Weights of a small GPT-style language model, trained from scratch on English Wikipedia: LayerNorm before each block, 3424 steps.
Each number is 128 + 32 x the weight over the matrix's rms, rounded and kept within 0 to 255. Layers, rows and columns count from 0.

# layer 5 attention query, 160x160, rms 0.187, rows 129-138, columns 0-159
[[146 130 110 143 113 124 136 111 100 118 137 123 138 135  86  71 144 137 131 135 156 103 178 158 133 194 158 106 134 127 161 106 136 143 155 106 133 169 133 132 142 134 163 179  88 138 122 111 162 131 128 107 180  98 187  99 109 134  99 105  97 109 159 124 107 128 119 133  99 135 107 144  92  67 164 151  98 137 136 148 123 136 114 131 119 143 112 128 176 121 118  86  98 156 107 145  77 139 118 143 105 142 133 159  73 213  87  76 128 122 112 136 127 104 107 133 147  91 129 101  98 155 114  68 182 141  85 136 132 141 116 103 130  73 151 110 105 183 163 172 153 113 119 124 133 144 190  94 180 112 194 137 137 166 112 149 146 110 157 126]
 [190 134 248  50 100 135 129 115 153 108 105  81 130 125 128 143 101 141  91 154 112 161 137  90 175 138  93 129 107 120 130 114 108 141 126 114 117 155 100 104 125 192 206 119 132 168 168  91 135 116 180 147 137  81 150  76  61 145 130 183 139 169 104 121 140 116 126 204 160 156 101  66  68  65 114  50  90  65 159 182 125 160 146 138 121 132  66 110  87  94  97 132 153 143 169  96 129 112 128  89  93 199 146 110  77 133  90 115 110 132 140 107 177  69 108  95  93 119 104 179 135 120 111 109 138 104 168 191 127 156 114  88 119  76 122 157 151  86  80 182 114  63 157  85 203 125 141 101 126 111 156  82 153  87 136 119 138 180 133 135]
 [130 180 134 147 139 156 118 110 121 114 129 155 125 139  79 108 119 136 156 129 164 134 105 150 110 127 118 129 137 195  94 137 133 124 112 164 109 166 137 129 123 196  73 122  77 129  93 120 140 157 100 154 122  69 158 139 120 109 173  98 111 136 172 131 116 126  99  80 136 140 155  95 130 144 169 138  69 172 104 145 147 117 148 130 162  71 151  96 155 103 160 153  76 112 126 146  70  90 100 161 164 114 131 156 149  89 126 101 119 131 104 138 173 147 163 123 154 136 109 146 172 147 143 138 128 107 156 121  77 131 146  52 123 130 117  69 141 139 127 137  83 105 113 151 101 126 123 164 133 121 121 171  78 129 142 147 104  74 105 118]
 [168 144 121  76 111 105 167 185 162 142 112  90 118  98 166 128 130 138 110  75  60 178 136 138 120 133 115 126  91  95 168  99 146  58 105 144 134 116 162  86 141 106 170 157 119 138 138 148 102  74 107 150  92 164 119 106 107 102  66 169 168 202 141 111 114 115 179 176 100 122 145 105  81 163  97 142 114  80  60 120  74  98 189  76 128  74 110 131 109 142 134  89 117 148 138  76 165 181  91  69 124 151 113  85 139  99  88 105  94 209 168  83 104 154 124 178 133 111 103 147 150  80 116 105 141 117 191 114 134  81 136 117 175 126 118 125 164 110 101  34 145 122 115 119 136 108 126  98 110 144 123 125 215  78 104 128 117 149  69 134]
 [101 103 102 120 113 123  77 199  84  67 206 185 167 112 101 115 188 143 166  94  65 119 194 170 134 153 156 192 145 130 150 145  88 118 123 120 158 122 143  92 186 116 139 132 139 122  83 149 127 124 181 207 140 129 143 107 144 153 121 126 156 111 186 144 167 117 103 149  84 122  98  81  85 130 103 145 171 192  44 142 201 102  99 121 127 115 139 127 166 128 130 126 132 129 133  75 194  98 138 110 106  76 131 149  87 130 149 143 146 110  62 162 156 143 163 198 159 176 153 143 136 147 129 124  99  83  99 186 148 230 139 126  95 126 143 148 145 133  69 100 161  67  86 120 127 150 170 143  46 131 131  74 153 118  99 133 170  75 190 157]
 [151 108 142 141 179  93 117 140 170 146 117 162  91 138  94 126 141 180 185 127 153 123 125 180 115 133 117 104 134 141 131 134  91  93 114 133 105  88 150 133 104 140  91 113 121 152 113  71  78 125 131 184 172 124 114 147 137  83 128 134 117 137 128 128 169 124 168 164  95 158 127 155 128 110 155 147 122 131 143 158 150  86 132 133 155  98 128 171 122 100 167 184 146 100 125 133 142 114 106 121 166  78 143 162 119 106 120 108 188 143 147  90 148 158 167 100 124 196 132 103 134 133 126 137  91 132 121 193 112 107 135 160 110 132 106 157 108  80  87 141 119 133 102  79 184 147 119 138 102  93  81  91 135 144 195 106 121  95 144 153]
 [165 109  68  16 127 112 151  73 128 138 172 119 185 140 177 127 165 146 104 138 100 124 145 117  80 117 172 214 133 146  90 124 165  61  89 147 126  80 172  73 163 148 140 137 107 153 125 169  85 151 181 144 140 126 157 152  91 150  92 170 128 124 186 185 111  39 141 130 138  96 152 143  91 178  67  74 158 161 119  68 145 142 161 104 132 119 122  79 121 123 137  89 124 142 126  57 174 126 150 140 164 134 118 106 104 161  97 149  96 124 112 187 165  94 166 164 147 206 174 177 136 157 120 126 137 133 120  93  74 166  84 119 136 171 161 144 132 138 122  80  89 127 136 184  81  32 135 157 140 119  79 168 159 124  99 192 133 103 149 200]
 [ 85 166 197  92 100 132 156  69 114 166 126 112 152 185 102 135  69 131 162 159 125 116 127 103 197 113 174 135 203 141 122 165  90  57 102 133 146 106 136 178  87 132  73 127 106 166 155  87 109 102 138 147 182 144  83 193 163 152 117 103 138 110 109 145 169 132  88 156 131 188 173 128 169 151 113  97 152 142 130 138 125 152  91 130 116 145  95 161 104 157  99 151 126 159 120 155 112  73 151 153 151 156  72 141 109 191 124 142  82  95 123 152 169 148 176 120  75 125 109 143  91 161 163 187  44 133 145 126 113  90 115 129 135 156  76 123  64 139 122 131 127 171  79  87  99  91 105 173 109 109  97  65  93 183 160 127 124 144  92 105]
 [107 143  65 102 139 122 158  96 165 111 183 174  65 124 143  96 148 106  73 143 112 122 148 128 154 103  69 140  99  98  69 104 129 133 142 141 130 121  96 117 118 151 138 130 145 161 142 150  80 128  85 159 141 147 130 113 122 133 119 131  99  80  87 113 205 205 141 167 122 174 146 144 111 122 147 127 123  78 115  87  40 124 179 102  73 164 118 128 139 108 161 195 114 145 219 135 146 176  71  99 140  93 145  94 124 122 152 107 151 124  40 125 227  66  94 113 178 126  81 164 168 104  88 154 179 107 120 116  96 180 172 136 115 122 122  96  95  77 140 142 113 138 181 133 121 214 157 144 131 143 112 151  76 188 113 127 104 175 107 132]
 [123 117 162 143 165 114  88 164 187 152 124 165 151 124 107 124 172 111 165 121 143 116 137 137 110 115 143 110 140 108 162 148  94  63  91 159 145  79 167 175  96 119  68 104 118 161 178  84 126  82 103 187 158 153 107 189 168 114  85 109 105 148  92  86 173 118 141 165  75 161 180 201 114 148 179 114  90 112 132 144 113  97 125 134 172 115 108 213 132 122 165 195 118 107 143 150  98 115 102  60 129 112 187 146 122 150 130 141 140 128 170 107 127 139 130  63 101 139 147 121 144 142 113 146  46  96 124 153 178 105 130 123 125 138  65 144  79  94  98 108 121 160  64  83 181 157  89 175 115  85 152  70 166 156 168  52  90 128 134 113]]
# layer 5 attention key, 160x160, rms 0.184, rows 129-138, columns 0-159
[[103 104 150 135 119  52 124 101 155  84 151 110 134 159 151 136 133 148 145 123 114 137 119 167 139 118 127  80 159  95 113 130 119  86 165 117 192 132 120 157 189  95 141 141 113 109 146 191 137 167 119 136 166 138 134 116 138 124 117 156 139 101 163  63 137 118 146 123 115 104 110 120 137 154  96 100 101  88  92 122 138 150 115 107 183 166 149  94 117 125 140 144  97 151 134 136 116 111  75 135 139 139 117 116 150 139 182 108 133  82 127 122 145  74 115  99 146  79 140 158 154 112 120 164 147 157 116 158 110 107  58 134  97 139 111 185 104 133 100 136 134 114 165 107 154 165 171 100 147  70  86 116  87 133 100  98 151 146 133 136]
 [ 87 135 189 134  99  99 132 121 140 122 187  75 171 130 121 121 118 122 122 116  75 181 133 126 132 105 154  96 113 147 193 171 132 114 141 129 190  95 142 142 197 112 133 106 132  91 111 178  35  87  84 114 152 147 179  90 123 155 148 158 154 136 115 137  72  88 157 182 113 125 113 118 134 111  75  82 119 127  74 158 146 102 120 163 197 181 144  77 129 116 110 117 199 130 121  66 105  77  92 153 131 123 113  57 123 150 173 107 162  99  67  90 113  94 131 132 131  67 134 130 143 113  89 176 113 152 157 140  55 108  64 142  65 146 119 177 142 151 103 145 111  94  86 178 133 174 148 132 153  98 131 103 124 111 129 122 152 163 154 127]
 [138 147 116 125 180 110 170 151 142 128  86 146 153 169 112  98 125  45 167 106 147 118  91  81  95  74 180 121 115 167 137 170 141 123 131 129 140  88 169  91 109  92  43 121 174 136 112 118 144  96  67 102 145  73 111 162 117 101 151 145 183 132  44 117 132 149 149 182 160 130 169 104 159 135 128  87  80 106  92 121 111 120  98 170 110 125 154 107 137 142 142 126 163 139 141 171 168 133 156  69 113 152 134 166 150 114  85  91 105  71 117 172  98  49 123  42 153  98 123 151 140 103 122 138  96 151 202  35 162 115 127  86 100 125 112 105 171 178 201 107 147 137 105 110 109 146 104 183 113 160 172 167 117 108 118 110 115 185 119 175]
 [139 100 109 181 114 113 113 152 165  93 152 131 143 156 155  91  98 121 138 133  91 107 146 128 121 143 176  90 144 114 146 138  93 151 132 119 142  88 149 202 161  93 100 182 109 101 155 101 136 152 134 100 119 101  68 122 126 124 126  93 114 152 124 128 107 136 104 120 112 148 218 117 149 193 191 138 144 120 150 182  87 140 134  95 129 153 180  67 101 169  92 167 126 119 100  77  72 133 125 111 125  99 111  54  83 150 113 136 144 204 127 124 115 142 164 129 105 114 160 119 156 104  91 119  98 145 120 154 114  78  92 158 128 193 110 158 124 167 134 106 145 186 137 140 180 165 127 112 126 111 176  99 143 130 186 135 101 144 125 124]
 [132 130 162 141 139  66 134 127  24 111 116  89 155 129  87 124 113 214 130  49 110  35 142  64 167 105 115 139 128 192 104 124 140 121 106  90 139 135 148  78 163 183 146 102 199 124 127 136  87 135 109 104 121 159 182 159 130 128  60 143  77 111 178 203 113 118 112  94 136 129 101 121 112 113 161 123 145 187 118 121 109 131 155 103  94 141 160 193 155  85 136 177  89 163 136  79 153 154 171  76 115 109 115 172 168 136 184 178  98 142  62 100 169 116 191 197 124 133 143 114 145 200 121 114 144  85 133 120 104 187 167 128 173 145 115 147 114 108 111 181 109 120 135 115  63 126 148 126 174 151  69  78  61 114 110 119 139  59 141 116]
 [170 144 119 111 120 157 124 144  89 149  95 129 117  89 146 141 131 127 103 131 127 120 137 101 135 171 138 177  94 143 145 123 158 155 104 129 111 125 143  64  87 160 105 121 150 167 171  94 143 140 143 115  69 141 135 157 133 106  93 115  77  94 109 170 121 135 104 139 138 153 131 147 129  83 158 172 159 150 161 105 124 128 134 139 100  77 134 198 165 145 120 101 116 108 143 106 131 148 177 126 106 105 134 167 127 134 107 148 130 164  96 138 131 164 154 152 132 179 163  84 131 172 153  85 114  82 108  90 154 127 164 136 150  90 142 144 127 116 158 122 103 164 106 141 104  62  66 178 108 188 125 180 102 131 108 167  82 115 118 124]
 [138  99 131 139 140  99 142 124  91  55 164 116 129 121 120 150  71 180 154 119 104 104  86 110  98 149 156 150 114 167 144 146 126  92 152  71 163 101 161 166 158 151 125 103 122 129  85 127 137 118 105 148 119 121 116 117 106 131 146 121  89 180 141 134 112  93 101 139 124 118 196 128  91 170 191  87 151 164 120 110 151 162 127  66 132  88 184  96 130 105 141 151 106 142 191 110 127 111 151  51 128 189 169 135 131  78 130 176 165 137 112 139  79  95 170 193 135 168 224 149 118  95 134 113 101 161 152 171 126 159 147 119 152 178  86 127  99 145 105 152 138 121 118 102 101 138 126 112 100  95 100  74 148  88 140 121  92  66 138 140]
 [139 166 116 107 138 143 143 136 102 194  76 124 136 104 110 151 200 114 110 154 116 136 176 151 102 147 142 178 135 139 177 148 131 159 113 126 109 139 138 130  87 175 120 118 173 204 134  82 150 160 123 135  82 131 121 169  91 135 118 113 117 118 102 129 116 129 127 132 159 136 108 180 122 102 155 140 167 105 191 120 147 167 123 145  80  99 122 152 129 168  91 113 152  79 132  55 103 102 164  97 119 105 181 183 133 119 109 182 144 182 110 105 109 194 147 158 117 196 152  91 117 126 133  73 126  67  91 114 144 120 140 151 167 112 136 116  49 159 156  95  98 142  91 127 137  92  92 137  96 201 144 140 131 151  96 130  76 143  94 123]
 [141  84 170 160 104  85 110 142 125  76 181  58 169 154 149 182 104 107 129  83  93 136 111  76 175 125 165  88 135 116 128 154 169 106 182 100 147 185 109 117 177  19  69 111 112  86  66 147 134  67  85 132 169  70 108 119 103 127 153 147 121 162  97 105 152 110 121 138  95  83 127 117 114 195 107  86  44 175  71 131 138  99  94 151 151 180 129 142  92 165 100 177 122 155  84 140 175 178  83 153 129  80 124  75 113 114 111 120 158 121  88 157 105 131  84 105 119  59 142 129  76 143 112 134 135 170 201 181  77 101  67 120 106 129 144 160 162  97 146 182 216  50 113 114 120 154 142  90 132  94 138 141 122 145 164 102 158 125 141 190]
 [155 149  89 125 132 144 136 170  88 177  81 133 120  99 175 129 142 119  95 122 131 101 146 125 140 178 141 166 104 140 152 141 150 163 112 122 113 120 143  72  83 167 131 107 149 177 179  96 132 147 138 123  49 147 123 158 117  99 121 100  80 101 112 182 117 151 123 127 144 135 104 136 118  93 151 174 171 163 155 117 143 150 136 157  85  85 146 206 164 144 121 108 114  69 114 111 145 153 161 130 107  79 133 164 106 142 125 165 137 196 106 144 126 181 139 157 139 167 184  80 108 183 157  60 102  88  92  90 147 108 188 153 131 116 130 148 119 138 154 124 127 154 104 127 133  91  80 154 136 201 101 149 123 146 114 143  81 111 102  87]]